Weights of a small GPT-style language model, trained from scratch on English Wikipedia.
Size: 8 layers, width 256, 2 heads of 128 (1 for keys and values), MLP 704 SwiGLU, vocabulary 696, 6.3M parameters.
Training: a variant of Muon for these matrices, 136M tokens, 11331 steps.
Each number is 500 + 25 x the weight over its row's rms, rounded and kept within 0 to 999. Layers, rows and columns count from 0. Numbers have three digits each. The size before them is the row's rms in percent of the matrix's.

# layer 4 MLP up, 704x256, rms 0.172, rows 348-381, columns 64-127
066:512495484505501473532487514517471435510505522486495489473521489502490542495471467510536520523504448506502507528483456523487517474446523514450549509559449506517483483527542490495477503523505511
105:500519467483514507511500532489475465494483519495496521489486504477547517482466490482498461489499513516488463507488487506507485535572492521487509508500512485512450509488489514521478493515486513
107:507512496515520475456487502495552494478456479524531501474491487516495473506556498485472561521482445467470491542509508527491472494503490514471520464516531481533515472493507500476512555504492529
100:531501483418495503467475522515490520507490500527440479513520550520491531515514502506490532493495494492499470514500478495509494510492488489529523503464454503519524489514526491514493494506526535
104:567520484511514510519526491486474517523512439519532531526513535474512523512516471469468533477531547451488517492510500474487525536472493500523529510489499500504518481517521475540509527519467484
109:479491512501486510474483470504438472523493543538492479494553489527522511491483488481465533456496523475510529526488466506469497466499489478505467495499457456465514479482516461540499503521534496
100:455481487528517492465492486499514501485504488535515519511501485507513469518485485498466509536498508510518485470496532523534543551461498476487486508482505541532515485504515487498536490501529522
099:494481509497560513535533502479507499525457465488446487514478498503534487449523489478480521504502519521542527500521481470526456520458535458464456476489502509467511477525492509510459481499502475
107:477496465530510484494569491463528505537480511488518527501497498510504483512524483541485489476458509487516491478506531494480509515526499506518542535505505508493505483466522499508482518499515519
102:505524534491532428511457471551518515550529461491454495492498536506493481480451527533538546496503505533504515547499507519498504491480500500517504497530462479521489484504491486516524477512482443
095:447505489484526469478498532489487494482475533491499490489527474534501502451493509445491502493504493471541505458471501497538514482522505504452479495519539499533479518501479511505501512523508505
106:499521514493548471474498511528507481494523497497491505477483459495523519474517484476528514482485523430499495459495514492523489529580487521476531461507564487501501477518559507488533477432466489
074:544470480468518458476472454554514517544522560534507476458533535502504511521502470505486461490478483494527497510541501499469522501486474506538496532496524484513480489507468530497506435436524470
105:476470511495484498493480463506494459504505500560534477486508500521469465499529500473515457519549489486516549500509475509506510500514493524504499447488498504528494432513507513438467494494495540
089:498522484499461471512469476510526496480477506506486490500516446506493466453472518487485530473516498514487525513549496474490513486469524505502458494518462515494522481513529512528495458556491512
112:501490510500516524539490535488513537524535539489459503520522538474518550508503510541522506524492517524508478492500457500488453492484526491533537470484467497511469511490491498488483518508488520
099:485487487524469501546495508504529465500499461469510509511470506513517465505478508525464502485504503461530498485497472508521535520495491499524501505484521487519476465506545508483519522485471516
104:503450498473478472523461507529501502539541496456456542496491487534524471449477503528520468476483510510484528538488519515555499515474470486493515496473466509466445515488498464490547508527506504
077:489504480495539500520472513494485504497436441510479469515496528499509509536488488466545479497514499448501508482481524551491520518515520518535482467520462501523506502506489540469483509487522496
048:510413507490510476520498455526486480522462578505509495535509496519513512524483477506478474549486503459499519472485515507521508507511469493523508472510501529516497504513454507516532465515521471
091:493471540494520494460506483530487521536529473542481478492519542514491536528481480461482444478508482487470506535520493498512489526498488532514544488502517454494519500460482517489534511467452539
071:492483492484486522527495531486443479496480502558480501512503515454499517544472504496520494539497457471544535512497487505508519514534551513504493537519535515538521524513518483561500509485499510
109:549508497473527495483494500447453492547466501502489532529498525483527486513492519500516501468511555494512559482488486487459528521510499505490525471487470507513451522498495518488515486513505499
118:458502494493489502476489510438510549483508506491505500522500519512481513496486470501535449467519528489529513462482501503494469521487510534522537497492476477476518478434543475495488506510543488
115:514521453462504482509489498528470476552499540510506537481518508444539465497484518490485514495499508472549522493559489513507519501511527495477489549485550509500442523547520524496527501464519485
107:518501459460497469515503468487502510528518486517514493513513521470489503517490517493455547537529493509526511522480489491491480509505506479450448445468463493507536502473483520463521484486523501
106:463525483486489491514504483522465514494489478478530515547500502479516464474538491542443470498537486525499488520543544509512477504458486473542484475457478511506483491482503544482573494520535499
047:473516507496554522458503487480464498483502504474518456460479512485456476523505553482465490502486548515511455489497499491518458525527519492537470481486483419499524454481514494513516485482497479
099:481524521518443468524493498465483485515493543513528494526505520490443532512469484528483504440480527448543497488492457503549452473534463478491509530495520507525507480538463460523472503504473547
097:494506469513523536484469472539519522495504521460492451526520523506488502539479510498528512522467515508480469516489552469505436493490529497522447509497490437501543464492526525485467500513531499
106:509510498520533488497519456496486467506495486499519511515523460537560468512490498497456517456489479526513570515523510518474485487522491506442499525497476464537496523543464479490486485535501469
095:500470489524505496517489508478505542451531519530491532489498492531481508496528504497542451449466490501460523538512513494494457502497498501513530498474541504537540491442493506498465508486475480
093:525472511489501469524485505487495494473497500554537497528468481516464517471474507462514497575500506471538535481528524499474484561497478495492497501497466481506479521509506521504514507531518516
099:504497479491467475508493512471502517495490503498475523497534457491529466503482518527503508495505496499508533522471474517513480510474478497527513456501512550531521460519421459538519471504524521
# layer 4 MLP down (transposed), 704x256, rms 0.0594, rows 348-380, columns 64-127
066:474506490462494519511512512517445472508539521512490475488490460484485508488478570501490479504511468524552498508507510479502509513487509485515533492502468466516548494504487530507530555517495498
112:497535507490512500493473522464470525486505458517453469469477472467501482484538505518513521476499524500442531521509536495520479474448531486524470492513528498516477487503499469528506527481449492
104:504494444493517457530532503495538475539568508523462534498467503496553483484489509529459484477523516545510508483506538511479503506490499502519503494453494476543499479494467527514472509480490500
113:516511476482546546474497484518434479452478472488507504508524502496541485471517490540523513499494484552468509483501516529454522535521527528529514543516466487537497510478482512498493494520494464
102:491512518462490529490512453490537531505472442499481496467482532525480486543494510510477508495414514502523472490546494476477517459454503505520501526493495487516487508504512493554509513514527506
104:509517535500487463482481476530504499479500455464489495501523486486501475467474515457491472498501480505466437458532502499559489538520455482476461486461513488507456481530467534484494491523500484
095:512486476507533537513544528509475512535503516494472509507476493493514499499438535495514510505524528484486508504492511514525460434521507445515502500504548509510519483477516511544477520475510464
100:472526496477487476519509520521465500550488518541483487504503502542485508490504527532519502501538497530503497478488522492461493501454532505487458529502527529513517457434522499518513467514544503
103:518486515511494516533504474567489500501522509537458506489480497555522478472507439474490524495548492514496516476524499477517501476472517507462549513485515494502513513517467478447517486526454482
101:521485462467483489507496506537482484544533533483474494491507490543472516525542571503570475509494476474504507493471499489487527485537533547528471515493484494519474507515520533497539477508466499
097:482508509476510505522524467508518518513489499539491526518487563461481497488513539561497497492503534487486499502500425518548529504550484512502527516505472498453522513484478494493481493508469499
098:480506513556509507450496521500530497491503483505523500499531473501462494541478528484496499489490525518507476527504509497471480491502491516515536501535515488436498501509476459480466502530527468
073:513536499501459505507449483475534484465474529505455517537525505471536456530539478500479484543496514499538492518491521459504491529500473471502444471513513488449475504493500469486484493492488543
112:495541499472508521455470484513517502549515512505540503492519460463499477510533511489505514499507530521507496477481533546515499512505466503518513436491494491482542456445534488470527513477515495
086:507527485562515495508498545513494464492482527476475512523465463485506508524507515487498503500502500510515478499481467546509487508502514512501487539456476464525464511522519499495489516490545490
104:491529468536495496492550512469523444489508473501552498487490508463514486470530471505496507514484503479527480505493508517497503514438501494507481512499475530506459495483519525508510536513502469
102:457504469516491509523509491487501439505533461479488530515496523528511529450478499483522467485493520471465509518481487510527489487555517466465516537527530502491516456515513523472501480515504501
113:468488526504524489495481497532487488473468519475519458523508468509522465513474509467566466497476486501495506474492499501499522487476478509504467538514536477529530455512503493482418497519508526
081:495527546502491488517479500503502574470446481483502496494479511481503519519475494503491497485527475483491457478449496496500546505503518520517516475529490465483462515494513512575523511458506513
049:479500488505525491482510465513510526484483510538525470460527454498516482476518467537500502544498462522485456469521486535527520444532485505513439496465490468495539450463483536511441537483484499
092:493517465476517455492496525500459508522477518510493542546547470509541482495510485498463536485510452479535525451502485495525533543441494464512519525485477500479530488487459505458538499473530540
075:502495532477520504499468507518568488502531501494496497489489529489506459488468465513512461476466507496489504545493511486490486513526520531513513475520492516473489487523485457486483513489531447
107:508490486487488522540464493505466479539509521481516517468478480503486503537505510478491542520551476510505534506481467492489475512515549529523505494563496507538497526467510512474537515524500459
113:457524507503469525493535524535501487501521541443432511499512464513536496509508490495489503520491549476464462492481537465522513492489490485523514515527545493521500490502459537468538503466522490
116:465489494487493535506499515464511490527505584518475494482474477545527484520498504519482481470513425475491506451458510493484453523481516495505512520479521487475544502494567539516474484525534502
102:460532506509550514484553506509504484485514487525492461505469496492514488536498544522501513461527497472511517527487544469491503502500499479519497529527515481497467520511507502477518476494517485
100:512502494467497490505533507486488429521502478471498454495477533545514465539501484471532547511514523503498482502435490490445481543467490526507482429548500512455521515500475499472496515509502494
053:535541511505474489521471448507519504487494469539466500467490507500532465528477483501500513501529498488491509475493503499501484481515492496462535488493490481503489460505460496465490521558499508
102:505496467530530493489513497499497439512492504486536573519536465471491492525467488523533472491548514479530461466516484486487494481507495528538506487499494498521492485513524553517505530495482522
105:505545498456495507513544513493523440456485519464511519501537484510488497512531464539507544512480513500482528506533505486523498491462508482526537464528514523525458523468519498533527483510523481
104:505487471509498492527529523496451519483498483538488478502458483503498433506466507540491447519507488523518444502469461505516508469539475491486510475506501516471487469477499521509488474508491524
093:481506505537545471526542523502514462540494480507466506492516490411474511489514491501497490509524488487502497512509471527513477508505507494471531521477434540508528490532495459515472534522502537
097:482502517531550466535520433488411470498489496504555482498490519471491513492567527490497529509478495472462512535501509503517514525547494519478508513515488521515554485453513450502484518491520525
# layer 4 MLP gate, 704x256, rms 0.163, rows 349-381, columns 64-127
115:470507509490497481466490475494508542491456496499499513508498488486502511493499525502522486497467517476477471511509505493450525484452496524477503474515497494493488497505499465519566504509513452
110:470493478450515541478509486538490488471507507509516543485506522498470496534531479519481538480484438517503469525515485495534459498487485470545471494529501500503487508531456497493524539479495459
114:512549505478538528564471484493561453528518516521512484493525557538476492479481482483468547533491494483472506493499491532541476472525467491531483530515498531474528484498478511523517526482499524
101:473487502503527488531550498474498485527501478526495485475490517493515498461505501496484489484527477522521504517554434459497488515482529491538466508537520499452519505471508531524536496508488473
112:477482522501468486486467479502448498516559509542517461503510490498550475516484464504495531499519513493525532530508452521521462527486460504508500534491502468538486532485514507520517538516529505
091:484492484459482538516493500508470530522529488505507465476461516489507533522515515487514507519504520537459470502502520521554520509526473473465508430532451469489519480487504464497462477503543505
102:480488524463469526442470505518522502490496563504497510538494492491495559524501458533512507475537486474489506497539506519523489557451444557521527471513504465486515520514521517494504492510469485
103:515489484476483499492520457464502471522514508507501524477500503509501498506459494492480466517489497467455503526509524503543509471521559536506514512514487530469526479507514496515480512510480512
097:463462498457498528525492463524548522528518497500564497554484515514484551516514502499493511533475459472480522459474518469499473489504495496571547504486502504514496502475554551536494485508492504
100:529475503506485484485520489529520510482524505474551492436532471507508503472506518493504482481500503538519529456509490512450508488482480513500477492487511562496503498446497517509489532528531505
101:500501523470536511474523502461520455519496511506526512485524534523487526520469519473491462523512550460464509479485507499497506484502464537502505502491536481468502493541480493535477515441500486
073:502524523500545476539518520512527516499506514531489478468517521488495523452567499494457490507461479519527476456531464481457501505490514509504539496506481488460484481518510421482496518471499497
107:516513486508516505532510479494552545493504491492465504535487490493513535463493510511514500518477498459457428511522485490500496487536524461484510539488501525500494521500498498536506488546517494
084:485529453434545560489526487534507532520554516542469529478522456488497446461489463488512491518488498486501519471524498511515507471484484471504488495548520486518501499498518474535536468470498490
106:524500515481507469492500501519463506497454511487516513487471496490485531481503503534500507444501524499537492544501451535449492492520528499489521518531531512490519522544501490480502483513544477
103:518539518454509481434491469502473510488488482515531502504514473500515507493507474519468499474456473535460477498518535488489516467493495505495483448471493514472466517490497508507483509518490558
102:514494514485481488525512516461449509521523469489440516514484507475547456480500507539508512494498518477486526502509507542510485530441492473487532491520503519474450510520544502514559510501537494
076:488530530484516519495477527518485498514490522518486484485481452477471511501509478518491538484489519508488520495494503453474512498524462518492527548450503465487484533492513479519512482518502457
045:480459513482506465502481493549473541544528504498513504478533542521500504526442548513547474519541490485516516472522511524511526464474464469481492475505525506502506516501552501492506433508513467
090:492513481494473493519458485472527492532480490437501547507489518537494494462522494493526477529482520501510467546500466492476532534493489497520515500494551509454454484508526497498485504518524480
071:483549525534504481501492460518500517539576472510525508486492498498473467492504493477489474479532540506480504488503499509466474487512461506478524478489521491500490457525492499473504486485570505
107:518481480494542532493483490529497453545487482505505555472494549518500478494515486488528523509459483478489504479456491501529488493516516474504473509507505534526480474520532457511490500548509504
113:526468490476461566514499491478495501501494510511533452552502490495544531540483495455510512517472518480475484533518523446507508493481491501499526527488469513535509546501533479533468497533490446
118:526516515486513477495494479455511493514497510474510492479490498475553458504481507509517534511503512484496476520494492517514466532485577514503498498503485495471501467504537509532565522506492538
106:475500487518485506503496459476491524489467512531508527496517475509514506544530460489511476531479504490481483535498520539457503484484475495494542507503512500475507477521543471486497469528500492
100:483477473496507534480475495470527542543535544490500485485526494505456524511524486534495513466479543542503506483499508463502489478523477489537516505507511508533516448475494499545495473477493475
052:475506516506549512472506504495472518492509491484532471459496521457476477508510540489466513483475515494509452495495503486505466529510524496535471463509490438494531447484513502509532457467501469
106:523491478465496490547528455505542496568454489522491464532475488487484525453494488482570503510441524521484483506507536468501531510539509507494489451495508508538460518493520504488483489508488475
111:481468497465528522547515495493484493519483494484475472492458482481478441511527484487499503472486539452503498509464519487526492490474477509476541528465440491517436539494537517515521521503493493
109:493529496465554476487487465492454551506540487439527503483525524525471484523535517527498485492471510525497530529485473500560502487473499503482522485497496479498546538512526526536477470494502463
094:483534516540474514478511507465466510488516513488541533414504480488504518484549497485530476495471511459500477506485489488461528463487501459454499518522473539494523513553483481503440515533510521
102:537473490511483536503488481488516545458532532507500526512466512504545543491501476511520474484530499497465563543477465495508481560478512483535477502507498480508462511516537506512456524527504505
098:503476496556518491506493488490485516503507497489507504498491524517490500498473520509518532470502521483531532455508477467508490535535490502515522477459475497513482528469508503486483496503499479